Weights of a small transformer language model.
Size: 12 layers, width 256, 4 heads of 64, MLP 1024 SwiGLU, vocabulary 1024, 12.9M parameters.
Architecture: RMSNorm before each block, rotary positions, no biases in attention or MLP, tied embeddings.
Training: a variant of SOAP for these matrices, 590M tokens, 4501 steps.
Each number is 500 + 25 x the weight over the matrix's rms, rounded and kept within 0 to 999. Layers, rows and columns count from 0. Numbers have three digits each.

# layer 4 MLP up, 1024x256, rms 0.214, rows 214-427, columns 0-63
502501500457508495499481459509481520512459525453508510560493505424500490474541535495500509487485492526487499540531504502493495522509532488462502518492528496506517515507486479499539511503497463
519510507559544531498471487516539499486473533574458498505499485432495508467483487461503496468498509533503522533453481534494526461523502520509481489506515479499484524510472469495537490489554463
503485519483495535487531559498521515507470513511486485490482503505493458503519518510481546499492484538532489507520524496453503526496472494486522498466502522497512447480504506505456489524506525
539492507521507502512521458506508489450510488523480536491495502462513495542460538457522519532490534484476583491476495531497504546525446445464486507508516534465514522529512446479471485454496483
511507502466509533547477497513476436608500469487520455432457494490539494467502533489498480436493489532487513491501487508496465458486471517508478494524468565506533481500487463437480481484512504
464517525479518511511511522502468431517549517510474497473487469522449509512544484481531477475518538478515534544492515464526498485517525554548488488478513504520522540507532501486517525500491519
480511486503514476485510504515460521501490536526510518483527494486484493514501471517524499478475494516495505489530502519481447494483507474487498531563482497524533492513534477512521480497453489
515464513521494496464512466498533558493544518523478491560482481504462514512510463526514481492500447510486441518548543530475539471543507550483538530466497520530493493476523508466491519504537491
497496585527501517484505521516567494497528560530513520502416478480524498522486510464518506533495528514478504499488440521530468489478506525498532505462541501447522490492472443520505452481478460
497498502464524463511495479503437518535494507478497491480523525511503485514498463504493453461490538495483477555467500481470492493514515527515526532511475456478470492527499535513520478465485525
495493519498500477525492505487486466506513507513522548513503506463472456473504496492502500497443458506497523487486477455477459488550518494516469528512478458502493519548522494544491493483509510
503491500522505471532492517510524532540481516519527511496499499517467481503488480529511502509471498520519538509520492499491534502476507491488503490519473545508472527484523526446512475506499527
491489522519505481507438480520497485520521485544534525507518466491513542509514510505520441506517555492505538493531513503480521463518511494453507534502515469496469535484517538460520516526512529
464507506558459459498510525449490551514447520461516477512480471492499511511534496469510493497506496483469500496505486564489475496491520502479476514456493562485474505501491517471521503480500475
515498501490515498520503489474520478481481503486517495481487473483480520499475426510520481490526523521481452494526482539495508511516515483499542512501454518493495492518445458509519489520499515
496519477526515508501484466485507503460547521486494460526478544507488514511507526522507458473506483505479526452450473528474478485481530472505536483465456501498475535481533515501475484518526525
535524463550544497519519531473481538490495511506493519509527516508538526497476473494483472482502507538498531533516498484480457508470528526507525461544474514512491514535523488526491507499482500
488502477546497488509488490507513528489502523524513466508498465488499522511464467489523483519536515496479477501478558512513494501486525462490548506518495478487506514504562535483504475513541498
477506493513510494485458505453490532496525510530539515488475515537477537522525496508491493494472495508534515499546527492449516503508524475564463491495484532485465494496474495506483464462491488
511516521489486529454550461509493526543545505521484453465474507502489506477504486504498477481463504491534475507461494526494501452454512449499472497530520513493492499521486478473499499536511457
515518516493483473520497484502448502489458495509533519483453517523489468487511502546526483516492529486474513512482556448496541524513531446529521458500512480499507489514505463478545509516453543
486513493470514483507488479452496506525476498518482524506523496508505518512481463515519492495451465503479467455487510519529451509511515506495482538474496509499505493534503476532493518507514512
507499526499492503481513496442487521515476488466509511488506464518470503487498538501513515514469538518527519524519521500532485533508486441509514497516509524467495545513497482550476569474520497
521534521484486515519486471543535477466492511489517475493481502473465527501496527479504513531482508514513463525508519545488437562550547495546466486431515511506498493523510490526506472510539491
485477444498484530486503491514476482500513522492539536513462507485496493506464488488531508465483479512505508463518513510509522500504490474488473478502522536504489464515519500499477479492505531
540484490488514505467498495492466467494447469502516511535471534495448481527527523561493544501508487493494497491499485496528468526507502538462509545499549534491499483504453487447494501527492537
506547487517483521490469523486557456504458540473521494517484513546472497502451474481511472484466489525481463502466458548453497492505479526501516454491538473500451514481512488461579515513499517
545497497502494516466537511492512465455502511520509489476498480523488537518459485530522475511469552480477478544504470517443443537511474458535500508431482457494473482515474532519521504519497487
520491472482491483510513519503529475480563537524446528500498507528487507509519513488483502546511495524446481519476456516445499489498491506478491524474486521488528514520478458478482503510537483
524488510488498486484493493482458506495551482507544494498514484450507502495528482495479508497481453467494480523477466474529486510491508508549521509523508486496479496536551527507506465502506464
464484550499503496502472528556495499526517533474509496515479496508481501521473534472489483510531479519510469500556517478492509496508505510490527489454511498488489526471516480493503500471563476
468519480481538493525536491499522500553545470545508493517511516512556490510468521538521492496501482548441518480556497492536483507466493504516504548493509554510515506508477485506507459480496464
472511469448464467575503499484484508516508495505511492491486503493471511487459510529497479496489517493516468494465515507499496527406478509527507495523457496548504469498518547481518478521457503
463515483469491474436514511516475465517509461467519475493515496486476511506509463495475493488524498505471503460434504480460544507521524498521495492494502508532511481512484488488484458539495478
510492500520535479511522499513526496498480502484492487508505513501550467500492509517488475462497426492436541535447504448486482513464478519499440500487562493453513503511509526515533514517492526
498489554519507481479480517473494487500508485498514481489509488536451459523495471466467493478479484487486512513512479470507530496519494489512511495503537487478474502488501532562513466490503500
505485553450475504489495509526504499484501482469472516445553524547497470463470495492511493477436483470504486512486527554524533493503503494514523479511529469464511493477508485522499467529486469
460522498525503438509501507477540502484545445503487522545476450455439506467538506501480488513499475523509498492516509510521492493507467433488515484508452506547450565488469501470555485508507492
510509501518515516536481522510494438485506485497475512499496491499477549531529495511490488535505508466500543479495498515492514522527492491472517455478517486507495502518517531493503467494513495
529510453491495529493510483488467515557543494536505507537514517503468513526470501521467476523508505455477490505573508509514499507486476508481504495468485460505516503501497481513458522488478481
492453511502519478475487512522514476543491484500477500497513480438496525527496491492513525451529496504536507500489541479480443515514538514506501500517520527471537552495468540542486496501537546
497506494552502525516513471487485522544488495538512480502502497472481480533456481515465535490494513497478497470502484497491485539507562460512489491541488465475507466508527513498498476527496559
501475492491486559500455516507494519472515521509517510525492513474482513491526560515521476498499517490507464471469527521500484490486503477481515532546475490461494523502499507548503551480503496
481481537506480474494488503492523493454512484557510539487465486486569489524477489502510496523532481482505503514488500502511507456478505496508477484506541527510495509491512542500488471473487524
499500482504523463493462494473510449515521440500470499550478533556499424494513527522453518473495512506486458516528484451465513553513493534505471479483493506501513480563488487459511526508529485
509538508505501479495469546487511515554511519495533521469484455476522529498497531467494513496528500487459462516513466556528510504547474511523512491501546533437520518518477475442488502464478515
497480492502529471454471530489475475477469513490485522502531536517501459479493487508504489476500500517472489436505495538480511517457506477525521477547505492517500515541516505530511463470530508
514503490504523511482518467530517509501541531486515474505498522533556512508513472474475473493550513482561496492495490527534506525470465574528507500497552503522513549486504537475511511556543514
497469497494522489517494455539455491476493506552522489504497534475516534485466548503484529493522553493517507475464487460486464473504515518522532530478499495449519490491459519481507490498490532
513484493498520540500517517542512491487524509495483501498531472524457456497526484478486526474459481510490464521478501498507464455517505506464498466516440492557472540518490512488500472483447501
431502479474485529461478499484521509530469520537519501475484544531530503463532502537472467471546507531527465520499505487460567450525499473495497443516489477511494506478507541444500502520511499
527495439474483514509528450508484480495516472550537540509500503500488503467505515545479493506507524497520494443456504521469488488532537524501497489529517504469507469525506516501504474557508513
490476448513492520515521483492538506486511464460510533496519530497536493487537536487499515469508464527516554501504469458507509466516509505488518506512563572474547477480574486497484480508517530
481477517470488474491531512485474455518469499502493511514473518527495485523503484519528513469512506496530490528513472532559506501524516509505497519516496455487491504505470486523464519494537452
532512474477556483481537501475480467495492481457461506496536498445531525477510518501489532503535494485530524514505529472542500446518536503503489521508488496503466503515491498541489547531497516
485558494480491470505507461465481541481531524492481481539501494431458495537550467505511550502530510472456489501489444508491531484490532539510485509514480487497533506486497485479510505473502509
493502465458457524504527527507530484518524502485486492485503500483478503528488517474452484498474487519503485511508489543522506503468495532493501530456520495469483504528529492551535497472484526
536515490503469490477493508466477505502487507529513483511489472551461548474452497538524474479517494511526499502479467521473453502505484459516527465517518533473506523501560549493432510497510493
502499501522514469494505497502544503495480518498505510472503515521524529481463541489526493497479440547533504493513522513506487481514467472512504479492527502481482498503471530538431472512519467
468524541523468519489515534487525492487513508521486490502443503522477505478480505515482476538528505526506469490507475558479505515488494501510479526485510524461490474508471564477467512445506493
484492530519539469522543489533482479516516503546508510512522529497493523453510496457477475504513510536530521485497526511480471478524493461531487494509508491507464510507492514512460522514475504
501516499491466504528497504496481496490489499441543502494514523522520541508496534520472499508494521510485488535496501555475510518510458488503427507530520541466520517496502530513449510509502531
470471525478544553517475477487471536511535467498452501490521527527500508555497477516534491512500524540487518499501463519519520501528458516523519483497489492478459534502455488489503482502447489
456490505504506462498475530478484484533481493519566503467517512499502509573480472494547467495535520482477511483523500499489480511538487486553513487520486477470478473529487489476456500535434474
572476526485498487553499460510501489482529491537537484521536523504510506488527483489488509486546483467499540455515484469469491509479506470475459500531498517512479506505482505533499539493487458
528506483486430480499498528580484475497510520472515524509536517518506501545484506503521503472496452520468498505467486461479503493507498559533516482463498455519503490498506467512470502499531438
493480511513504525507492533479485490505505490491517480481537513514490473490477515506496486476511522543517493504510523479517528551536494492467445519472517483461524529495508539542517486535524493
468454520523486528513518527479501499476451509509486544536487479509502513489478513503493504535511507539551482514493460538511445479545479521498508553502500513505489543474489528495473585497495547
489494468494517505477511518545499511483506461512547519487519536486491527461581514507509471562489504467435493482498476518567467509473465488518505495473498509544476511527511481498475489477508503
507492509491498480501486502469547517470507536504535463486500521485480467501459493500517534521512489463503511493492462498499494465431459465480515555484530474471510480532502474465465494479495476
502467476497489511499494526535464528502511522520500503462481485513494484495496484464541488475509534522485530514489505511505531458538501501530492493510491489496482523516498514541514481532511472
478547472503477510512528519506547515492542478505530505487544493509548518472532488463498496527497549504498517489520503495460573507512471500545485489490503561470485497502509481484480486465505506
510513460513484523511493498500524479511501530486530459542511519498509498480509501489461493516541547458492566502528493504520512470521478482443488465499553498530500468488501532469507530477513494
507527506500480509489498501444527543473457489436500454504508548536487463480483494478491479506508541474468508507492495509456521525502499498515483413483469501536519542533500505488505543505473470
512531506515507485504530473549513495508529510500500529504497498509519497482488489503487525510469489551492506493484453471513501495478447536504516508488503523515519530491465509511517478492500508
467491514478475561477504510517533501467499483529480466470472511526490525449450497521515532484509430478515479503501426502508531489520551479490529498525496523512539497514485521508498489507462475
506493495471470500466520491496492511513525483530488489497503511512478474502495490486473504509500474480508514545480503472529494463523520491501517516521482458500519509506490524513541534485502520
501476478492454451486488504513478547514524492516506492477471505484450516495503528509512515525495529516480530473494510521499507546546495502521482505510470488550495469487517518558493453500545541
457464474475495494495516489528540500491499501475531532579475494504532501475498505464484506536448483494499519510546479473487461474425513446494478481497512458525470469509535488515506483493471436
526532480535524467490496500493502524516515482545521509464472560537470528477520525509485505494537496508493547480471516449496486514508521482489533515523502518438521499506486510509513549531501493
469492482514521496480501476510493459489527508511466472467506521506488518495517474535539446490495514506492487448482490515500473508518523522483479481463482499483509445499502521461487503540542473
490474502475504466462508554500466513466520481556499498483464551504432528494502533502519523531515523470535479523567437458468503506505480514527485470498531488488507479536498513485514488497526514
515467519486478508483500468495486520481493510455520576443473517522481513503507499570538515502539470521513516488482498504480471507482501475521511566515504482513553534460531504473523518500470524
529528512524467507513502478497483504481499517496487524534475479511510499513502490533479519504494539484481484463490525491467502531529528483512501518490510535474511544481533515467499542487455478
476548508492536538502500472492499537500498531523512471502507518484543509468530515513491529504477498500489514486483477509526527472508495537459505504521489510490494501452529476503448546526493510
439464498496489494499516533495514493500480521538539505459507522501490485547503496454562501580494477511491511468496493504534489521538497488470502495489508502508536493564523457458506514493506474
489489513495501468497548500555533489493508506559490451507493548503517488557515515465495508489532479512536479544486506498517481470459481478505511519504475508516544469452510519518473524452488524
533483477502504522478510453468500511469508515528467464494549526500498480516472510474483494442509480545525535473527509519515507492544439518480533504496476493517517482488476519515455505513523545
491480515448489545463497533478508540479475490510543498513520492481535533484517488515483507517495486497515543518473531496540474508477537479505505526454468509496497499504487480540496509519520483
472455472452508484528460523539491473429505499522483504515463497470504513519521505478465498455471503517467503527488482516509487493493543464451543527511510492489482475471487496466497498514501516
522468568507512510451495510517513552476477522542492459455500485539558521518533498498459552490542520480465513537530483494517519467477539513506487538498481516526519431484496448500516487483518501
477512466516493527538514455539499473537538533490527495459478476532516548498479464551501450479532521506476496491487507471492470478476508494471497512518496526515462493495508506502457539455487508
491486534501502522535496464464499495550515473486515491504473451505500528505492538480518540540473522541487504500524482489486484505514484516485451493473466490526486501480506476556491533492467491
489499585488493544524526470528514502524513487495501496510526495494535487505507468500494509484470472481484538532469530516513518505505526522534527479515526501457448530524511496494480451501547510
505491519511484488512517491494476472482501490451516504514512516565488514480448505532472498514524518536553525477500472495484450501456509523499479545478519529514480519540491470469498502440449508
533502454492534419491522483521475490491502539469523551515532476470461516503463531511489487517491494502557523493484511545442495523497476478500502524477503489466535474513496483502501522505489492
509510451506483494497517512446489457528489529469465523478523492486491476536486474480558514503548522512526512500499530514503515475488504477494464527468556482533479507487469483511569505467537449
467480494520492512479506504479497518482480489479489527522455501501531486503544489541516445450473550509459501490517507486520525465542512506526465486506499503506473513486482510500478483513521451
508497465442507507490506472487503532494516503520487504476477453509420497501506504532517521517479470462497495487459498503508500479473488515504483553466516528527495509496496493492531531525489535
560486470523468517476500535493520501515506475533479526522558503480478544479433489470513466478496496515506499471491507481508456463472523473504482533486489475520483489447472549505539549517492500
503523497518506469502499518468509445483494501509465491481523502507476498525496492532504480451525467451541490477482448476518525516492486476537493469505456457504533484473481483494513494495479479
550432556528525463511497511492461528491498464487530503494555498518521507463475496500518521576502478507501474500484537486521477496480486507504509493520510506468497498513506533480531485593493474
499508455498510484502563524513493451453471499471504492516513531498515510474517502507514475457499485491470475464502455494511499540477494519511535520504500490527500479550473496534494518478525481
548497517449478473482485503480532495515503432513489533454526532456526508462508524477514511508485489497521468472464509506480471509495477511486455442528476478499559485511507478525459499497503531
539469529528473548490488487509437536522491497483484529524497494541516507545489440519454518550533485512518463482499490544489469521519501496546476485488542521539521448496482488517545497475509468
517482502526498511485441521488480500450532509506491519511508497549527505485496489529533522474480519503493409499521528525518513499499516493456473525521497487518478471521509487484530487456474495
476485497511487457494509537483525493516532499466503513527493503539511490494516488446516516525472543459526490495552492507507486452473518511458531482499502498469524515522499476514500549457505537
487500467509515520486530511489508526479516437483472469494510476449551488471534482505523506469539501473535499522479535521468497482500524470518491507488501507507472460483449486512489531514493539
523500521490512451503488497480442475483503486493521494487542500486442465483513502520487459482510470482474483525504548488481493521476456495530448493504488496488482564517485496499474479495461494
493515510460467504505484505489529484497482504490495516543460506530498474490515524484485465485484506509480502546543486482499486492492482503492533532500565479471515509500441499475548507525477494
439494495520497485475487557461492494537504461537522512509540549524520495500549522472518492485505519459484487506490530462526518486508484515473498528519519475482489496461513509465547473533503519
525464529493497502526509504509490518493492534495527498481457507460518471486511505529473529506502460479507487511469497474491452519503549518518531515533510498514520480514507520513499492496493485
474501476497505507461512465483514535483500526495519474528534531460489499470543516508448503509515495474510494453504534472514520468483465505470516523557490524503504472500492445467505478493534507
507505490511502544455523487506519527504562567542516495500514475498485508487500501493456526549492482470538533538503478506487489493497482514480497456507534504504478517496522495510484496474529547
503462552536502492517538477475510499516500503531501532529521497526478490482513482557497545501498516534480518490521528482506510457521484475521509530515470501484441524528501483545470504519499486
533514513467458530535494449542498529515505520476479510482497492474446467511497469466478493495478441480507485526527510502535461494528512479489452495453496558504472499509502455498492495491497533
508524527474494508493522470488516462507519469476515504535468497516490503515493518501479481487484500500484486506502451483530521502468482461499466507511494481490528474468454495523495497536528476
519468488538526510518526498493531535474508492473492509438501501492447503493521529517494518501505505481487473468532518456478461493441507502499522522495471501513523458475491491468536497518480559
469489536552526471467500499494496437542488523535516496479518513513457501489493487441484520493502478506529527519479488482492458525487452511538500492453483485525518516485510505492526472489523496
522506517535499491532489523519515486530534497463532493513487510537514498477511445490487472494513519486477478519535530473584527542491492517527513478484481500478471503519517464493515487510507509
499502505505484455516542506432467490483547534440545532495505512524499479491506503534508504511515517481534533477466469509472466530518479507513462514505525533545511480476484503489501469510516476
505467485513521507564498543510505464474491502535521526475499494494504521496509464497493511455513545510555449510445508540495498488520525525506480508509455503500534541541493472480529459478519540
502527471523530491504506490480491498532465508501497541512534510491483487512538505470518493503508476506448539493484515474484512519468506510532489503518492476505468517516518479477449473493519479
498511553510463496539552545521444493469525488540469477491505479523468475485502508539447453489528499493545494492509492499448471502491513509525522478506472488532521513521455503536487529513485505
477511506508563501492483496499462528528503472518499530513510518512472499437502527519453506509513502526499452542497565464476514524522509499518489516496495491469500502466496506497528510522528494
458523517493474514520521455525501528511512523509513575436544490556508538500498522492503463521493526471493481483484533540513485475482481491489468503466511445506503519484500478512509489513484505
493466498528495553515542470508507532536502501567479493503534507482461509469529485483502467529514517495517470451519495506479479534534509503489496476497518493523499489473488471480537487523538510
479520545555449466526487511497529484480445513454489526492473507484485485546447504480461475480454474511508512499523499508470520491540510497523515509500508497504519506523492515508521489493551503
519528530491540451515504471459485462438516480529463505523518474483516521546497498529514475493540500488485518504508516487487471498511508493517543500510472485505504490494489506481531541503489473
487485500517486519482511498484497443526518494514496489524505450514491490520492507502541501482478493483506526486481497513514486503479475530494510500513464507479460497516460534492476506478502501
506509512526493498491510469450473490523561481515487501492516520489482471463480515502495474533540501525458517499485475531491470487516495515519494469526519490491503493528523473467516504481522513
474495543519515529460527506448486491476518559520516487514470506475488476486528491482527556473509465482493495505480486497500525517489507512523533508506514548476464499517492480490518429452548479
483494477476526534540491486491476514549561491483482523460447491499518489511482481512495509499501527511492551531506519502496461478469474537499545511518517518510551522505500497543501507512470446
498468526507495536537473508510530538481556501523481482473481497505478486473519465453479497512488501525493458504504537481466486504483482510481458505497498501493488493498506495504491471512474506
546493485490523458471511529472490498532483508481515540492469522510491492518522509506573492473529476521461536508500479525507483478529516469490514502465446503517470523460495471455501493511494480
515510512508478515462456506453499525497472477467457515487450477533504493517513509514499503494525445475526486502538540531502487471522518493532533487540550517493492493489529524512460500514507506
476426524493524476516478535478502507520492454468489533491522528586477487512490469551509489500506514500509490508483472516493509519441485498494512518520475496482489493531521562498484454467533496
533531454486513539461506492463465440514551524536465495535535467509488524467486459485521482504495508508503466523524480491499501477500536429504488492504473482488491491534509476507496483486515523
525488494532485482485484486475532498490506503529473512483505486486503470506493528475544450468498470495511515558529455483498509525482472503557514506477467511523477487493491454506530486485515475
476459530498470547506471475487521517501540504534521532479540487539488529548487500490523523531508560497454496480459507522493519466491494499538496467522472526495464464511492499504520492494494475
472506514534550510513487470487460478485465519499520486575475445511510495528490506531470501513494501485498447484558481497469519524487544472464493535448548476513506456483474500523483491519456482
500488515489517497502498486511486499478507462525538525507491527484421464516484550498495481510511522522495483424532521511493520498500456515510531475553482519528482512483535526486508513533514502
525525534469537446506500472500512504533525536486531479490465532500526508467479520501509509499489482491475499490500475488465492504486520495492508519508548494526507462496462488496481518469522571
488490513503472471483452455514469526472504488522497475501489490465455511523516515446495467523505427498494482544449523493515507477519455510472487507534516527466448523435518539490532467505502522
452491520508511489523508496517512505527483423489513507472528491495456510510501520503489534472514472493501525488489464492533476520498495515519485476509483536496493487476517557513480492524502508
510519525542502510502480529505501520544455481508548501488476474475500482491493506549523469505513563511500515488502524546479509532486552507507463535505488448526527493574519540533497494418496514
443512441524480528498507486484569477472512492490477532511515510501513504527492549495492565477491563455465473484485504458510529498483523494501494509458513509502437478521542496472439475529504494
567500500491508508506536538498561471495469478525522490482481522519488519520500539477458476480485458479474504484490500538500450518518534526511496477512495507478481519484456519471527466456494521
507515525514519489498520501552516556473505543477537531506482551490496513501529455504447514470486517524478453490516476510467508515501453509448520495495493508519515509527511504539509442467532492
495449507472538505499513504521441492492518489516460499487519465501518497509489549539499464522457498462501508520494451465457491521516523514522476556520516490500475531514485513523500517502495507
510480466531513463555523503532478516532550473471481535506524511492496538493493481486518482476473492490517461501515506466525507523439496526494485525505565508530493490480483463529468472491529492
494506508508480479469514554525510512517514486499543492512505467511485478512502497509518470485489496487533484466548506506491509483533516513493494471566527478478494491468474507492451520517523454
544501486502484494548490514525467512538508470469477538454457517536534483478513500499505512496491470495510470493507510470504503544541515519490493540505495515460474497484490495487449515475507458
458505505482470509507478477517486464505529505472508502521507556520515513505478481465510505516522474510599494500524504511492488487521470499480473507442489560490477515521541516510468465500526501
499522509512496476495506528506488477521512500519503458509495527485550499449466467520504503470458468524523501509453507495507463497499468490442512496459519457493490498533479555510476513500501481
469516523477496465516529477491503529465525558458485457503536507490543451510509510552507497487545482439520500513471478521521506494433506496472494522499473515475473534470491483525478483450486506
465480465483534483524458477477501500435484519496489512492489447475514533532459538526532523490526496538509504508467495491511483501509488517489480494466483524509518542515492444529499502484476480
470540509526493525489505490537493536551525525538453544466467481477449481466511472520523530510438509545525518489518543508532499495500544512496527488515467494446484529518469498529503507513526489
478501540494525497491514480541470506535476505485515503519537484493517506515523460506495455468498511528505457487493527484472491507525479501480490487480479490492508510474543514502505492522532469
512536556507513513489469498495481478481498454523509510508543503475462488480498489522458513487446495483491518512495503532467502481502563496474531497484492458522550527495538460498501486499462494
505511527480502516511508550538476510477494502487488496498502485492504456495497516499475461535491492533500533499513518551496509463489511548499524532530471462489549500510519498475484541560510467
487545454532506504514509539490520525530491507418498510475522489469489484543505489459513494499433502516519509473446500514461486526547574521535507503459506459540517470513515475550533559478509505
472511474540507472448533503494504476516531500497484554510483482480515512522479496532493489561530498496506507499500494490420503464480500487526509511470492488472480482442498550539522536508479522
468521506511487474517513474480503543508504514515552440491500476505531491465522446522514495532491533478501511495531508478526520463534482484484476504480488484487530485494518535510489511541518506
502500522486518518455461448497483522493530531526554508483456512521558493537543538446498556489485481506540526518493497508461501505480452522514495480514501535518491507435514521428515517509494518
486473498503472448536520482491433516508515475500487514492547523528487520462522477465507500473508541493517496468492543479470517491487510489512474543500511456515482506482488534519473478533487488
489531478483484453510503492507486508483519491503467507527493475480464489490538456492484499472528502508473502497477486508481456479520509536480505477466478459473489490538467527511549505536520523
433487508479474515484495492449483475514539514506491516530507494511465505529540538510516507459493505504438466482504531506491442514512518461503528555473459492476520499486533494523513541552484488
480521508520461488491548510493500471538457479527506515513562509540482554487495513483483497508454520508503481512508490494505523498447540500527544533503500486502486491518437476502502523476501485
504522531485503479514515485499519480507464500475544489517524508465519477495505480482473515508478487478520537485527538491492485510473461512490526481547537527527470531504501466540525517484495501
492502501509453526492500478485466502519526492496514498482513533507506510506466521508501514460479519493485525531519503523466492486509471467460540483532501492528527501519542510495519515489450482
506535530498493428478467530500470493530499494505480469521507499454447543486505459499487501497563489494542537487490502470486520493546484491516440498523490517524478486482488489473480533490507523
503523543516480462506442503480483527499527502496481494505486536489533509482492538477533514490511476518532460491484537517500515471530466499488489521492525517454480494453507496476473506460511520
529494533494485488541524499465509474503505518504519493487431490514495449492536481520493505506504471459478500506485501549506487514510556522500503508493467507476505550536485528478498474519488532
466489530468488507457471522512513478517478484498448471481533476502506494482468492506448540494494452565502463469492494526482476501474515492520517542527487486498448464506502495467488529469481491
469512481528460538492540489501493504488518514519490448502513498466472516516481528514511522483520485476482500453498530533511495508486502530445460516513521464467478525490462497482512516486492494
497524518490529531561511501492510485507564490473494510484486496460502533518493542533489515483535515518514484508498520478473490509465494510523473475533506485512494472520487536479541496491523505
527475442500478462509519489516473496510462516509527459532514516526511551527494512500521538525513519485520493511434493472498539540546516502520523592461471558500477519518521479502515492486522509
485536502540500463486489470477489526454501475510503548539488489555523473470489458450544507504480491538547549476508503529474540490527503525497503502490478514486492512512505525521495472516491463
520544469481517485509518467475502508504563489531540510514466502525494467505494501487518510471511489486507447532483494515505530531461476455506468499497490501473468490495430482479516501510508486
500467539486548492534486502490440496479518502501476521476504472500511524501521488534491512510490500511525521482508508506565484536501503480517489489516443533490499459467513531503491551510497503
521496563532536485477499483474528488502496527457494511531516475494508531462465507546551528491492484483465537479501509533477518516508421520525471525523495541501497506546514437529515488459468490
481487523542538567472476523512521474502480531459490483482493500452498471495496524513500516455511469539496463510505462530526474471502467491495515475474466476509529459520513476523472537482501500
473498495491501509532474513478551472494501490471484556548492467496526538495512519486489488485475503483509473488526485474537491477508471510452539511509546494504489502504474486519524509534495491
482501459510455476563513539496471473485512472472520522523519526495497473552461541493489500468492503490552486483495439471505519537502495530512475506503485555523464491528483510518504514537509493
515505502453478507534532497475483538498501558504511547483488579491541515509493521501464499487559549508500524472497497520504524479477459490519509499527443491473502492472482472529493512512533513
481439493474506482553509504496463471493507519472468483478511505543474471579552458515513479502493519501493447502541496538484488501488491467531488481495457494543492518487505487469547523524521520
518478474481515487466478481497496458518526493479494518520529477476515485496476530490464513470519522499487518469511473503477514484504535542465535483456477471468501490514499461485460456490477479
521498473520510500503508452522466469506508503526499473537498502541518479498485475477408445522508448500523501514511475472454523476472481486489549522489478504513545509491488567494495469497527481
489516505532522496488538517493492540491513511478499481486517480519496484469494498464509495502511489492537480483545517507527476452470527501487501491555513491557501470496469490501522545490565507
516505453476471471493541465467559543529502516528520541502506482486489499545497487523523462507473441512491521537438492474496522486491504462492479495482473496496546472472505455503458533527494473
514494531502483483533495522477485529520493482505492499526483469502531483556512467471465489508492536491533532443472486465485471524511468502459535500468498528456514455497517513486523515483530503
491448527514450521446435525529465497448536528508482524512471445459534519469485486529528496507466503524519495464460443481468484517474503435499488477504500474522518504493479566566521506467529469
539499482523539531473480514493493481482511524489502504491500498481483463481424484494546493445484485497488517509473492476541478484535491537465481469486520531487473484477457513524464497483513526
538489496494476510498476511516494484464552534507475465477476499529492522495505484439434503434487493516468527485525494492512491527562502491543484501453462483525484476520506481535497508483487484
508482522522466479497524562523479476494467508477483455509509459471557485530518506501530577488525467548530495511468502437469493523464501495536525513446497529436492465487483535520477489508518515
503502468520492490461516460505495539494550518465471500490525481528525509507502473480493495487566526451516490539524487469490496501513519464482466521502510501513480481463521521562547478501521487
487440461485499481488520506478493468472518478529438525513480493532472485508477506515470513507507509503502490495485460505491488481542503533564493471514460518489487462506490547509501576490552547
510513492498536500496546505507463502489532502469516525460494541555504510496496443472497449492491446458502495476492434512466491484473506534488490491518489506509499477508494535422525473502483563
467524444528501512470479517534510473517493457559455475507501542532506496553498511537522486511520520491434505530481473466516497490513503442515442501504514504492535544511517516525500463447502516
502442488467518499518515518497485503491517529533486454532480497533458478489526510476520473494498505524503509496447493530503484469492460519463534528466471528479508501480504488544476513454494538
469487479519512479484477513478482541504505498502507504501523529510466503526490474450458480488486486494492494489479479499490452539477545489460531497512478551530532492504481504472508556516488475
487489480491512465497504503479497507490495502464524552514498470508486476500518516487505480508485493530499509544503498492521515490545479525531505539509516478496521511530523457536477494505518505
523495436485490456560499498484488542493500509432496476498542488482507494458501487510537551493493511460535525507487459538547475517487499493455544501479496506498538525477521477526446505479510519
503509455469539539562538482518560515503495505495495514527469530466451469530501481466531495516479502513457518467479518481541538486528495543506516520532558509505518471517521458479528522492534487
461503488484487532515535485456484551518518453500529528533511500506465521539491520475457464458508505499519509511484501499510516493498516488451504497530531487501541541477542525512486455492455530
492497521546524489509492513517514469417460495471501479508515448472455530478501496504529516516504508482553521482500513483498500492514541529539519498485471527493481528542505502537526514477491487
491494491466510507472510503485501479493512457517507518514510463510455514553506521499494483502520515530481493477497464464548525470479489463522515554506534490474457481513503498503515531447492490
508508500481505476481504520482498481529448479477481540518508512484491472468533496515482523506557465545509501499515514521516504505515522532475535569506520517518496464533495518470516491511504524
545515515489527518512495525490479438535473513477541452497461498480467474531563503483498493501536475499513531523483506447483520503519484478502515528505489483490488482500513433535485530517551495
464497505461485490511517516475507486521469512494492471498505524464481541483489515503460484449487548515555479521530509503528496493516493477493481516569493472527490450531493508489489473517471526
515515525470507526526523499513467490472473526440468528508490511524501526560468466507495483485526539505471491460483482501502461502460501513456502524549506510549484499503525500488481511490469537
519511520487502499504501514468452512525516501496504511532479508472532522544546545460507469527511515520491482486498471500480509520490508464501519437476484490519564546505527512505462483532505497
519525529516502491535518468489467502533459505532552503482515491522499492485492528464502494500499470523491515469489480542523511477519485487487464508519521494501508519515474474492511504471462477